python train.py --n_layer=13 --d_model=96 --n_head=3 --n_kv_head=1 --head_dim=32 --d_mlp=256 --vocab_size=8192 --activation="swiglu" --norm="rmsnorm" --norm_place="pre" --norm_eps=1e-06 --positions="rope" --rope_base=1000000.0 --rope_fraction=1.0 --qk_norm=true --attn_scale=0.177 --bias="none" --tie_embeddings=false --parallel_block=false --init="normal" --init_std_qkv=0.0776 --init_std_o=0.0152 --init_std_up=0.0776 --init_std_down=0.00932 --optimizer="soap_variant" --lr=0.00817 --lr_mult_qkv=0.4 --beta1=0.95 --beta2=0.99 --lr_head=0.00969 --grad_clip=2.0 --warmup_steps=124 --schedule="wsd" --decay_fraction=0.763 --decay_shape="linear" --final_lr_fraction=0.05 --batch_tokens=32768 --seq_len=256 --doc_mask=true --train_tokens=120900000 --steps=3690 --dataset="wikipedia_en"
Each number is 500 + 40 x the weight over its row's rms, rounded and kept within 0 to 999. Layers, rows and columns count from 0. Numbers have three digits each. The size before them is the row's rms in percent of the matrix's.

# down: layer 8 MLP down (transposed), 256x96, rms 0.26, rows 134-173, columns 48-95
# gate: layer 8 MLP gate, 256x96, rms 0.284, rows 135-174, columns 48-95
# up: layer 8 MLP up, 256x96, rms 0.267, rows 135-174, columns 48-95
down134 093:551517520481511508499527500462459533488407500458504514529536461436486555529454560449616469497524419469489467529485557455575521548507472495450528
gate135 097:489508456555508536458416552451534511596552459526481482560458511513481499524495445499538589453531514544494523454463480550565528535514571566517550
up135 106:454509470524536538540426564486457572518508477535452483512521517510529556482450536495517549509378496504550416471444446510553512507507524386499482
down135 105:456518507485563472451438475475495501517537475443494547485532494451493520515475485516449476522460487467518562513390469452486480483415468511510508
gate136 112:525575448509534519514520560462527602473409498456538436445508460530551474538540467447562453440558562498482467581463479490606521440551489437493423
up136 104:463469524523427551547441500550546425543568500483540588422462484455455523487518528561483501577450454509468462518506536514520494576452535495502490
down136 108:547584447526522502520495514475523537514503542472525466493506540498559512544518570499573459471494522490574547496466522565499522424468472492469477
gate137 104:531503430490480460497468513462453460557547481522565561544494525464480528559501558481517505454551525484524553475529502464523540571565590411409488
up137 099:535485529552520505412474577526523479571491490516563483523424482501490491509500487437589472482506482500560497485479537497557491466513510496485509
down137 094:480434482492499439465517471499529534439496492456552485502450441486532465516475478464528439499526543457545462483576511440499489582576522500587446
gate138 108:546404481469507489452479479500522524511423497537450518542503476554470472540519573482527471537409582469510551484556483445515529531499496517539559
up138 109:518484544445513477507478505487524577496491520450456430530500424478505507436545498530477513548528466435478565473550461490453534497499540517508514
down138 101:493488477505535429398490448447488431472452444486464568538521522517519495525526444559545517508443512461509534535500423504498440553501487504527484
gate139 113:526521521470489457481509531584406456485495423531533544534501508576522472514501496525536504546570529502477500501508483520466609537542581512504480
up139 119:497496521482447551529536506606486572452593543514519505505534509459502479454552528527475457565527490500581519473531552535494461526494566568499514
down139 125:503508499551519561526521554442497485504487518496515503515517447501486504415459529505489529469498478499529479515407469554474537469506435538507475
gate140 099:464506512496555486521468515491402480555513489525537522569592492532489531468448515532502536634505447521470476484510422494464474460513519505521514
up140 097:459474473491465459481561490537493466499471557527542459523534505512501490487518471414463530524558508478488426444504566532521597505417482522530465
down140 100:537561541461477503542445444452497525445553467435441479468514467515489570442508569442502550532500586487492509579541518499499462485481567517521508
gate141 107:497519568455521606475513523496492566545489449478517464592516521534562495505508511516494479538494552449518531509581477513464466498509479462542463
up141 109:430530481409566513428442542481462485438467474526524468491514536454431440486459484501464516499473469449520477533480404552527472486488472491592434
down141 105:483469436499502539477555536472532499439563505486497504572598515462490511442549499527574496449575474547469529521544541509511441555531425501547533
gate142 105:513539537585532520478474561449513486465579486493524445528517494497540503522521531527525524516486484460472471462544406491472464435508503521463539
up142 106:484509480486480499461567560492570453543493488434512506482459527551501467448518498528542492496449548585503514491510466507460486490549572450551450
down142 108:501500506525495443543510461452499453525507477510450494480466500476510545536444464549486449483510512507513519484376489537471484485462423396553483
gate143 093:457492501527453445413484552453498480490514489535452533486568448462467434543482490466525496567475496537419533497588441536525479512456480510471542
up143 108:534458551495462481509505495502560441450544470539514483567482462495548499531448488509532519490515490533480456577509500499523469468544462454566487
down143 101:511511480537548480444527482492498505495496508464535443478429457527501455457501488535544448508524522457427504461507468516476546410543575613535480
gate144 100:502486466496525431497472535500424457535528536405471523543495546515444519513532522398433517520480470498435484520541473468479533516554515488514524
up144 103:458541521504522593431496461461529512507435472525498521535463493564493477537481486525523442489532553493473467525450471460532475508487479471560429
down144 100:493462412509512601562497509470548528526476538531468485496446512498486502450517448580512448502485462493475478552529480506508556491552460490534540
gate145 106:528503563526476491505542504503515634531518435496535441467452478501542477557481514479602564513525528537448509554477575560540520488465577513505553
up145 098:526616596491533580466473544436493525468524543471502538550601476480446529437483482456524509555492502470486547534505490495474497562426484511458470
down145 100:498515506477496534479490481508540452446439532448527524528517598440432536459433486480508530452509455480449500466404475501486603500538522512546487
gate146 104:538476491494511546470465533454536538552493526436534438525526441498477481546575523525478449525408455560555549476438492474512593589507520508532529
up146 100:436506567454432480482589499467452521512538493535511477500459455566463518569516560429505466565537454488503496532512423529546539537548439519538479
down146 103:511473532506403476541577578495499495485555487537479508510486506471505454568479532492424578491564540588482526477661562563537488512515525526494506
gate147 091:561477435569541531520485546523478567445451510503451536494505499395478458426530540461414512469457425476504528547534440457474562523488543534536517
up147 084:551436481532475564472459519534439635507423548496540472468543481511572509562506534469475525524508496508474490489450462455468500462549463480515443
down147 091:468529467477522558470503524477543496499509520445564581460473383473448494547536482502520519566486488514529454584485482493497450500480458493455572
gate148 104:512498402548495555489514548517574510511513500512531497551479395504441543535464489452458430423477495398508461491472567478471488448529526451495485
up148 096:576490523534581548523505514510539515428498515539509514488565478499520506499495504421391528443569426513521496522521529397492518519499496467538524
down148 101:486437452501508490496505517547530484428513454495516508535502461501521467500500507497554536444578537504534484494519547502426460470516437427478582
gate149 097:491487503520493485509514499590510556468552507523479497498479566513458509556500524411427528465470547446475397548497494379532554474569475479558579
up149 100:522480486501530479452485555502535449465501499472516572475518473534513497531464547502463444509558535468449524458481417459486461490463532490448518
down149 102:474511469500486496462479444445562465488533534467474462517501458576456543512499554571553550531487531570575502503584461493524540501550548480555470
gate150 099:534512386539488456571489555474505549530449493543533453478481506561488480526512555511463444501494478504481450531466516572516519464504516413478507
up150 099:434521513478442450541523494481550497464503532509469502474494522485502490534461568492500462549565522463491565513510489516459446535508504436525543
down150 099:458500516506443539458506508516561642504476473479473448530469529523545493511559516484500530498507496527555635504509534507489514526497523436564558
gate151 103:511513508452529492519439538437503475492435470439467479495473533525541485532478530417431489464451558440518510517516515454520551552443549535483512
up151 104:464491457520449462468545490524583549493554499509470570491471554450507547510518505522484501419505446513493450468532479490432585499560503511476496
down151 097:386506498471463472473533531540418447470505498415436496497458507513530524609513524509518466544491530516534535496531579514547541507537519501510509
gate152 106:527581475505459436531438492564539468452535563437460562521510494510552586483490472427454490538496545533465608531513508494427528495463503554547437
up152 098:515571564534469490498490457445524495414490504483498494488487492476527436443513436452491501514544479523503548421559511511548587455472505496426430
down152 097:532490500573502513459562515562444530442418522548502487430517499547441509499554521563570479512517450544470466552512486487494521515591482534460533
gate153 079:491507473548572566497487502491564468431468478544434479527499507504549494503508519408449501477409563495400474521534477543503487482474519494476561
up153 091:554534436472477442548476563418447464497548470449474506546521507569482545496535516519516462516512500474599515571566464479502472566512475487466437
down153 098:483488503449504479519496538444495529481446475564465511535529548446501518539501489463487513472478520511464450514530475521546496464466650491500494
gate154 107:595532559511491466490509478453511456510525481521536511596562591540489402490574490548545490444458543495511448502518478475506538528531555521470490
up154 094:438495480529526485439470417567557482510537504546553473477480495516509445510531523563448488519572529556529520526556501522469518486533562489458409
down154 103:495477522546475506524483559448513473467569432499476514559481517476444529481490500509509495441476557505555517533417500511555489558492414538492532
gate155 117:603503497469468516536510535474497459503513490418523523510466525493548553458448479577540504418442583496492493533560510471518489518562497492479514
up155 110:501522462489492495516515498463485533496607562475474542497502472543425568485395574538451472530534524428513436481527614556443506505527475508493468
down155 105:425456456501459484480524409482481483510523449488529564482500555512492443550502496471499481561469466497523611473591524420575502502469420513506495
gate156 099:446503496503468509488484502505539519459573550542508543463511528462459564496572522429506545536507463487571492589479566429543519504563464443484557
up156 104:518502483521483490492484515445448424517498482470498488514524498500555583446442484503545448508521542410486451478500420550426476449415530491455550
down156 098:544550442562514429439520422559518466507510511454418470482435485500583520537495511492469461494504541473473488532506515475588483511531506482453503
gate157 094:474540521512496558477439494447556497546457507590500505538499564444497530550490521507557470509456544538485615528508448489500573540529508521604424
up157 099:497415432489535549512477538527454520538506440535510424486507484550516517582459523463512513422481533532514461449433463519463513454540530454516444
down157 100:494501399467442472549523509496449565443475517525524466495568509487464539501513523554564465436481480505478461575479525510504443474519463531554474
gate158 111:486545510494540455557499552550536548520586512514441463470521472516581468513564473543448510574487531443466468524583500453512485469522503488440435
up158 105:464592517396491491554482535456533473519459456458471516486526540523541467453502422521484489487543561513476419530467471510449501500505511529498562
down158 109:499513538474556453608513530499471484448480471549522532511519504498518500531444542421438511447503438450451470479608489459525471490435550471501538
gate159 096:515516478497493467463450559465442558499536539506579411487432465539574495495492457504573496509548446500551605490546558433516489487424552503476534
up159 101:514562534448509509477495541508536469509534492501501399489518514555540433530510506494533479520518508527539525550467470432521473522495466512490513
down159 099:562501591564474527551530499555489522470451538486482527485515470502514517475526525543510499517477499476524537493448610489479502463497454527540481
gate160 090:475400499487504502479514545589460484510547535427528501503554488488465459503494510506459511597498498583419488491555432466532526547501510517435495
up160 098:485500480485501458510493468536577543544449533482531442550532511538461504556505512464584529517452536488454546490530571396470566445448432498526452
down160 105:498496506545497544477550457451427504542513418482555464584514451533510480561573447489430549518583519463492445506479465537566501470510550488474481
gate161 089:484571474464485500536530501508590467445487484555497508510540494545552434471500577569529463488499503556525513578524379529515498504527518502502531
up161 094:486411548492476443502480500432495492458520472496514543546551454484536506544496508532479502450555490478480464453520546501441447494479426509496462
down161 096:545530480529512469469495443453517447509509471516508413404470604431475572514498453469557477539564460514427491516457514518464475483465568504523513
gate162 095:554519444547482500475506512512539415469476473414486532568518516525498564511551510484555491589473536460441475493537478440572571541455530470468465
up162 097:510486554486503521494524491444514505527602537521496498513499536488522514454479446493507492487531476479445501539484502521442561540489472451504500
down162 100:498540495492473454487497440457494505461485495471555564506488458499584458511530510516513454505474528497519542544473561537454466484485446481497435
gate163 103:583458473536509511433491543477511398458516553475536532515497515486567497507484470472482512536551519485518536501517486415520454589478513570547468
up163 103:474490574463467466486476486465508504491466464508599480550545499493478476468601537522529539557519538494500476466554523497447459460420495546529506
down163 087:516500490433533490555510445435487523463473525547589487515455486417502519513492453489517484490465425532492517564552532550448596444575567517552582
gate164 096:488572456452425477474496506377476534469417498489463479505478474437542477469474442472506531523457514451461546469492542530516488458556481543460497
up164 091:518492552470541537451485497483505406560560459461449500526500529547452514432473496436537543475523525454507541485498424449467560533464562545470458
down164 094:486475527484465503474448580557449484477485503555494597515440454580448574481442495483477476514530444511523541453523503489586506446529492518515517
gate165 100:464463498584467399468488540490521489545472535504549496483472516557541502426511487450513517542458484508454532439542469463552479518543514516491531
up165 088:494509562525540491535564501524482506484402477468517460461438501488508574476544525484517534510515546503523496497521482502491425449539480505555439
down165 104:453451498581486502494574507452456495555497546578491532551462572515552538517482485514462476548555530553512537444495527433462471508441415525532452
gate166 095:521478470474466473563518604473437451493538494496521460513589528509440539509501521497471567377487502535504519564434547492512586555531498464406491
up166 090:476525533458450447519502545524548441446524542467503536512499468508570469520485533415477501438598445542490514505487513479464513496487484519588491
down166 097:510513514575534489376528471543596542479452528486494468549516444527480465464500503466496516504550464478514466518501498507479449474513439606455487
gate167 104:528512515525542471448418538516457504449507494483497445536522488491477447560624528452447587568548543420496450464508438472469565502438535507492476
up167 100:560491505491496435536471505524543535436431522500463463485507499444458431443485496478517460437485514477475535507536509523537542591506449468446554
down167 102:517504521454560437406521428459478537537477504443487516503468497450509488502517522464513468527486486442475515460427503486540442558473507511510601
gate168 107:497493536549467492581497515469433525488473495502562498419492508545543485524454519422577484479538539516496494516468547517520513493524494439435564
up168 100:578445541469477494508514540461465531500518471544452548537435516506467560491458518436496476453420451493498528534523452450502469503418512557499546
down168 096:508525455528491538456441467491583453496449494443439550452483384557526474455471472526486498569465559491528529529527507549480510523599379529491512
gate169 077:498455420475521507588496543486478480422536532490440555538467459476559486486445492500521436484485534499548522523559494461561451562438550501499532
up169 080:469518465513542490409480508527480518540471546472508481497448531517555465495468564518514433456428463530522535540474496450526542477489518570445461
down169 090:435530483508499447495479434465493543522516484492520548464500367472508545565520491481422516436508537493470463473476524498508500515507548531569484
gate170 106:568501475472456505536441514486531455476455551472462558506532539509526566529537472491552486536563544550507525560513546523403498471551488407517539
up170 101:493464446457525492493528468436461495522465484525474498474523534426533507489441486502496525484551463479481530498507481472444477508561534520421527
down170 103:479580491484500484447549420440489552550500445506486487508498565508588549512528531569490452495531560447482513503459477521472454465538537501460478
gate171 107:511504508458493481445457532458476554456479476552491505477483507595480480431471582543495527610479490491551447482547525498499520512476532492450546
up171 116:517496591474478507486566527505452461479546567440430446505554498451489492491507462497580480527505533539438577496489517513460504505511473472550522
down171 117:478490550562474536585462460535544449453464486477576513471441493474542511507516495521486584526523524487424599559455536483595530490520467448562518
gate172 113:518468460567458520446522499528494478559467494521497499548429453479515500539452421373553472530453527533477479465536488445445506529536533524534488
up172 108:517461429486501514512482501498507557527450484493509514504534520539568556456437454444532519508466548557496539521491465541541454437546452437512511
down172 107:515468479436485510472507510416492545563493478494499554574490462479445500444527529503575477536548568548536505587497559413464523579471543564521591
gate173 109:554512464546552461534524529520499496538471518506517538486491549494524502581504487582431438540531490484493463462537446448569496482505490526514440
up173 097:425450511477485485527551506504491495529445492500513535524533462472488495495517500461527545383444592483455454511488535519494585453511525441489514
down173 098:540534472509516540472459409503492519499502507568505519478500544495498501544523479573461481540313472513490506515457462515470465505528615509531496
gate174 094:489514539530481457479527496492594488441602506474539429523521517452536533536451572473452487513480482569442451517572516518422457533566513469524451
up174 096:450492466455567459469497501489499542476460484511508458431458514508398521523516495474544484469541466438521480567493483460509524456546522448527464